config.yaml
d_mlp: 704
vocab_size: 1024
norm: "rmsnorm"
positions: "rope"
rope_base: 10000.0
rope_fraction: 1.0
qk_norm: true
init_std_o: 0.0105
init_std_up: 0.0421
init_std_down: 0.00635
beta2: 0.99
warmup_steps: 109
train_tokens: 224200000
Each number is 50 + 15 x the weight over the matrix's rms, rounded and kept within 0 to 99. Layers, rows and columns count from 0.

# layer 4 MLP up, 704x256, rms 0.144, rows 309-325, columns 0-63
54 43 62 39 43 35 55 55 24 28 36 73 42 45 49 67 64 27 32 23 31 42 56 49 24 49 30 47 61 36 54 52 62 74 19 59 66 48 35 62 55 54 77 25 70 48 51 43 38 52 51 65 56 47 57 39 40 37 64 58 64 59 40 56
42 63 44 66 64 53 17 74 76 40 47 47 21 58 33 42 66 57 42 31 38 47 48 82 64 27 62 52 64 47 83 42 48 56 67 61 65 39 56 50 58 67 34 45 63 72 52 82 53 56 57 37 47 35 57 55 42 49 55 45 58 66 53 44
21 89 46 44 45 64 36 28 16 86 63 64 44 45 36 46 48 34 41 85 99 48 66 54 40 29 36 48 64 31 43 65 49 62 45 33 21 53 60 59 44 26 56 54 29 54 42 44 52 41 69 78 25 38 80 56 33 75 37 47 55 81 53 42
32 31 38 70 57 45 57 49 34 49 61 63 87 23 74 71 26 38 81 63 50 58 49 40 45 59 55 39 55 49 52 57 43 60 31 45 46 58 67 64 35 44 07 54 29 31 74 49 32 24 60 59 55 44 59 29 65 62 44 84 43 41 58 51
66 40 45 66 56 64 37 52 38 67 63 31 54 33 43 69 44 37 45 65 38 41 55 45 34 63 48 29 47 41 46 54 58 51 41 29 52 56 47 76 50 33 41 63 35 43 39 46 51 56 49 54 53 41 63 35 30 46 61 60 46 39 45 47
41 42 45 35 44 75 75 43 44 26 77 40 44 67 57 35 56 46 74 51 40 58 57 65 53 51 12 45 58 63 77 28 55 52 55 54 71 35 61 63 54 60 70 45 66 52 35 35 84 73 49 50 76 48 56 58 18 51 95 27 37 28 32 46
34 84 64 57 69 58 42 26 58 47 28 39 58 56 41 26 58 38 46 83 35 58 69 52 62 60 51 15 44 68 55 26 23 64 23 68 70 23 50 65 42 56 64 63 44 57 61 59 76 72 78 44 30 35 94 50 59 52 33 41 60 65 45 65
41 49 31 32 76 67 50 53 42 39 30 59 51 60 47 54 15 33 27 39 39 35 66 44 60 31 43 47 65 54 49 50 59 57 40 34 58 52 51 76 38 25 45 60 29 44 39 47 65 34 61 56 38 47 46 52 40 67 52 61 44 41 67 43
34 55 62 75 71 51 27 55 76 32 36 43 36 74 64 58 79 76 72 38 65 68 20 47 26 78 31 73 38 58 60 52 51 42 64 70 37 38 35 41 80 50 28 26 57 42 44 64 58 45 56 55 45 33 41 69 25 60 79 26 66 52 51 54
41 32 44 66 65 78 55 50 28 58 32 52 47 58 56 56 45 49 47 53 44 58 23 52 64 54 75 52 28 55 44 84 70 30 61 49 32 63 50 65 63 27 57 49 58 50 64 47 44 59 42 59 76 75 81 47 63 48 41 78 51 59 69 41
51 61 59 64 38 34 50 47 33 37 60 40 59 42 47 47 62 53 61 28 74 25 46 60 50 50 51 62 40 20 91 58 47 25 74 57 74 33 29 54 44 58 66 55 36 47 55 45 62 71 57 38 41 33 67 52 53 46 36 43 31 44 30 24
62 41 68 46 45 53 23 58 77 52 79 64 48 32 51 43 61 32 57 67 46 61 59 33 52 80 56 39 69 61 59 77 44 63 45 56 35 77 51 61 46 47 62 61 44 81 52 56 66 76 57 52 56 52 58 61 62 32 69 71 45 51 67 44
43 64 33 49 33 33 56 41 43 48 45 35 75 67 56 30 55 49 48 71 39 49 57 38 52 40 40 46 61 46 50 57 56 72 20 58 50 50 44 37 40 35 41 86 59 37 26 43 47 58 66 61 52 50 57 58 32 47 59 44 52 67 67 68
51 19 62 54 77 50 61 37 41 53 53 33 55 17 29 43 34 62 82 45 50 67 45 45 64 70 41 65 54 55 36 56 65 54 50 51 64 42 35 55 39 62 53 49 54 64 47 33 56 69 48 23 41 74 46 76 52 66 31 46 49 73 27 39
35 44 60 34 48 45 49 28 25 47 61 26 59 38 31 53 47 47 56 47 62 54 50 53 29 54 46 64 58 63 59 67 48 47 39 71 72 52 40 16 58 64 40 50 34 40 46 51 21 57 60 54 52 65 34 41 43 41 55 48 76 29 37 37
58 73 71 53 73 21 59 51 58 57 66 55 54 60 66 72 72 59 57 37 70 34 39 53 38 80 50 34 44 24 43 49 37 10 59 57 44 54 11 59 33 43 51 38 49 47 32 29 35 40 50 62 51 59 20 74 69 48 66 46 34 30 49 34
48 30 46 41 49 69 63 43 27 64 29 74 38 28 56 50 44 60 12 45 82 67 43 57 49 45 61 32 40 66 37 54 45 41 45 71 28 53 62 43 26 30 62 67 49 40 40 75 59 58 73 22 52 78 36 36 54 45 38 47 40 41 51 70
# layer 4 MLP down (transposed), 704x256, rms 0.133, rows 309-325, columns 0-63
45 70 50 72 71 65 73 49 77 62 41 51 56 61 65 51 71 60 52 58 39 40 57 57 47 45 52 99 73 53 38 57 31 49 44 41 60 36 48 48 37 41 74 30 76 46 56 52 60 74 59 38 52 65 54 46 48 43 56 48 72 49 63 45
68 35 52 43 80 42 63 64 43 52 57 57 52 50 27 65 41 35 52 66 54 43 42 46 68 59 53 45 44 78 36 23 55 43 65 55 63 68 41 67 62 63 71 39 29 47 67 55 58 39 46 46 61 57 61 45 50 41 44 56 56 45 35 68
37 49 46 62 54 66 40 47 38 54 61 65 64 89 58 38 45 59 51 46 58 63 78 41 11 36 77 25 66 52 22 39 30 73 35 30 42 47 34 54 46 26 83 46 48 58 83 84 40 39 62 48 43 33 53 36 66 43 97 28 68 26 28 41
47 45 80 30 23 42 69 50 58 41 45 62 84 42 34 52 70 55 40 49 63 35 28 52 49 58 69 68 35 07 24 49 41 60 64 52 47 48 57 42 60 22 45 46 47 51 59 40 61 45 25 51 40 28 68 51 45 43 62 54 21 68 36 72
64 81 52 53 58 53 48 63 35 26 71 24 35 26 39 55 43 66 47 36 52 50 45 35 52 70 26 42 52 50 23 55 62 34 26 76 47 56 56 60 41 60 65 58 53 28 77 39 50 70 24 49 29 44 69 57 35 70 25 33 67 32 43 22
36 72 46 59 56 31 31 23 66 66 52 31 53 37 84 57 41 38 72 26 57 54 25 95 55 43 31 49 29 85 70 55 51 55 59 20 73 38 46 47 43 77 45 47 36 45 58 60 50 65 53 46 39 51 52 48 39 36 73 44 41 71 42 66
59 29 33 23 61 58 42 36 34 82 65 57 60 31 65 56 50 49 84 30 38 27 52 37 30 42 52 35 49 63 42 38 70 42 44 34 51 61 63 65 75 47 57 50 43 30 34 59 52 55 53 46 20 42 29 72 40 47 44 58 58 65 59 77
65 74 41 58 65 49 63 59 41 82 47 73 50 58 46 23 17 54 63 62 47 43 47 40 80 29 71 63 28 66 37 61 43 68 32 42 71 37 67 65 49 58 16 55 53 71 64 56 07 56 24 67 47 29 50 46 59 46 34 61 48 69 63 74
54 86 46 55 39 37 67 44 51 60 46 63 44 78 49 40 49 46 57 59 46 49 28 44 47 51 26 39 41 47 43 61 68 28 49 37 50 60 44 63 67 51 37 45 83 71 56 52 63 52 46 49 59 47 68 51 46 68 65 72 46 64 61 40
27 50 40 74 60 56 40 68 77 47 43 58 29 43 48 57 29 53 29 54 69 81 57 49 68 53 67 60 45 25 15 62 52 75 35 54 28 61 58 48 44 43 65 59 30 55 28 40 53 39 35 41 47 65 39 46 88 48 25 27 40 51 71 42
73 93 22 35 39 61 51 59 37 49 53 26 44 54 27 53 60 65 61 36 40 31 61 43 25 56 36 65 41 63 48 48 40 49 39 67 50 44 84 41 31 44 46 27 53 37 74 59 39 75 37 62 39 60 40 28 33 42 50 82 37 63 18 59
34 45 61 55 43 50 49 47 52 51 68 43 71 56 43 43 11 57 55 47 36 42 47 40 38 44 54 57 49 33 26 56 54 46 50 64 60 60 23 70 56 65 46 63 57 45 33 42 56 38 53 56 46 66 42 60 61 52 39 45 81 61 33 41
53 54 57 41 42 21 64 58 29 55 66 25 52 48 61 47 59 32 25 30 41 40 51 40 38 38 48 66 55 33 61 23 42 47 53 27 56 35 59 44 72 27 45 61 34 46 38 46 64 58 38 42 47 43 57 33 60 69 68 41 33 53 59 34
29 58 42 60 30 14 34 45 56 74 48 82 50 76 43 39 47 51 40 57 52 36 28 67 72 47 40 45 39 22 64 42 58 58 45 49 48 23 41 45 56 40 78 61 54 78 43 53 50 57 42 53 44 44 48 48 66 49 41 32 42 59 83 57
64 51 37 48 48 59 37 34 52 57 36 43 30 39 60 60 78 52 63 38 51 39 74 37 55 63 74 63 48 52 56 17 66 48 35 43 36 41 33 61 33 46 44 69 68 51 27 51 32 34 60 86 53 48 65 44 60 14 28 47 44 19 76 79
68 55 68 38 48 31 52 75 48 71 43 26 57 47 62 46 47 54 80 72 46 64 48 45 41 44 41 46 57 58 48 73 34 53 29 45 65 54 64 57 42 57 53 82 31 51 73 56 47 47 52 35 43 44 47 61 52 28 16 41 53 30 52 41
26 21 60 51 51 55 50 29 38 61 36 57 80 47 27 34 24 42 14 53 97 52 40 69 64 41 16 52 40 15 77 59 33 60 61 67 30 66 70 72 28 51 55 42 37 30 21 55 56 48 38 43 45 54 40 76 53 51 45 59 41 40 66 23
# layer 4 MLP gate, 704x256, rms 0.142, rows 310-326, columns 0-63
48 27 70 43 45 66 38 45 35 24 36 44 57 68 66 50 23 35 53 58 48 50 67 54 44 22 58 66 70 78 42 72 58 22 50 42 64 50 49 24 69 57 47 61 06 66 48 58 73 45 43 33 54 64 44 63 55 28 57 41 56 47 41 41
24 50 29 59 36 34 46 36 58 51 53 51 51 47 47 27 60 70 43 44 59 30 61 24 59 42 24 68 41 72 57 18 37 45 28 56 77 25 59 52 64 64 51 46 75 49 36 50 60 53 42 54 38 39 43 51 41 38 50 53 40 51 37 50
58 59 62 36 42 53 56 37 57 60 42 67 47 55 39 41 54 08 66 70 55 58 31 43 56 82 48 42 72 38 51 51 68 52 50 56 68 61 47 58 42 39 64 72 28 33 39 46 99 31 49 54 33 68 31 56 62 64 53 27 57 44 51 54
51 66 55 67 61 55 03 50 59 46 32 43 33 58 58 54 54 72 47 49 44 48 62 68 44 43 42 55 64 56 50 56 34 50 45 57 55 54 52 83 20 68 53 47 54 53 32 58 65 34 59 41 67 58 46 53 35 49 60 10 39 64 27 45
32 59 62 69 35 82 37 33 57 58 87 75 42 26 23 28 30 78 57 35 38 48 40 71 76 41 44 41 23 58 67 54 76 48 45 51 35 26 54 65 47 67 50 48 26 54 43 80 59 78 48 46 60 71 46 89 13 37 71 52 46 24 53 45
44 61 36 39 33 37 68 49 59 65 45 62 72 96 56 54 61 28 11 19 38 48 26 49 53 70 48 64 59 69 42 33 45 85 37 40 26 59 80 54 55 51 49 62 50 43 71 82 26 32 51 66 54 55 62 68 26 63 76 52 63 56 52 38
29 58 53 60 63 49 71 36 39 60 45 37 42 73 49 36 30 39 58 61 41 57 41 30 24 32 75 44 25 45 71 38 39 54 43 47 66 49 74 21 32 43 50 56 71 66 11 32 87 42 37 52 45 70 11 30 42 46 51 54 36 67 52 53
51 52 49 76 52 67 31 37 47 51 59 24 30 58 39 39 52 83 71 49 44 69 53 24 64 72 52 57 59 37 61 55 54 63 56 53 38 85 67 40 54 39 66 59 39 58 07 42 64 37 44 52 75 45 46 34 33 35 33 58 48 64 55 34
32 39 80 61 46 64 64 56 43 46 53 62 34 33 45 68 48 72 54 53 64 76 56 31 50 58 29 41 52 27 49 51 54 58 51 63 30 68 71 48 31 38 77 35 55 45 66 31 46 38 61 50 44 44 44 58 55 58 56 41 55 39 51 45
28 17 49 76 56 47 44 54 66 39 51 53 27 73 47 40 57 53 44 50 46 68 61 78 88 40 83 50 24 41 55 55 51 69 49 68 34 64 55 39 09 66 75 83 36 66 36 69 50 67 45 44 46 36 53 49 55 46 59 67 43 58 24 57
39 40 58 53 73 49 48 44 82 52 48 52 46 64 57 78 14 51 14 66 47 77 51 48 49 59 22 27 56 29 30 24 49 59 46 37 61 25 64 39 60 39 36 51 35 35 54 50 44 17 54 53 66 36 64 35 57 67 33 57 24 31 45 73
34 37 68 65 40 42 43 46 00 60 81 69 49 58 81 54 56 64 56 50 56 30 69 42 41 50 58 56 36 67 57 53 72 47 64 28 40 55 55 36 35 61 40 67 55 46 51 48 11 50 28 56 66 68 32 65 26 62 44 28 79 70 61 54
38 46 35 57 52 32 19 35 46 41 38 77 36 09 29 57 42 69 63 29 40 35 56 48 57 83 72 72 33 47 35 56 63 19 77 74 46 38 39 53 31 55 62 49 31 48 50 45 53 68 54 56 56 58 51 51 76 46 32 41 39 46 34 40
54 60 47 36 43 49 68 45 45 52 66 63 43 69 54 23 30 41 67 58 57 34 35 29 40 32 33 20 22 55 34 64 55 40 65 49 49 37 48 30 67 55 33 66 50 34 28 61 56 74 55 48 38 46 48 74 26 41 47 45 23 39 23 45
50 47 27 38 54 51 47 41 26 32 34 33 33 63 40 49 15 56 48 39 35 65 46 39 66 51 50 23 77 58 58 59 58 30 73 75 72 33 22 41 58 48 48 47 42 66 40 65 50 59 72 69 36 22 55 45 57 62 41 53 35 54 58 54
36 38 41 48 52 42 51 69 57 60 31 32 56 57 59 26 57 48 56 18 22 44 57 42 35 97 38 23 34 30 68 75 43 23 53 61 46 61 59 29 39 53 48 55 61 75 40 78 55 22 45 57 14 44 59 46 22 70 32 47 52 46 50 72
56 59 32 48 74 65 40 38 46 32 30 74 61 32 80 42 50 55 41 57 42 48 46 46 60 61 54 52 57 68 51 37 77 41 53 52 40 56 42 38 49 58 49 38 53 47 31 39 61 42 59 36 48 33 74 53 52 50 60 68 55 46 39 51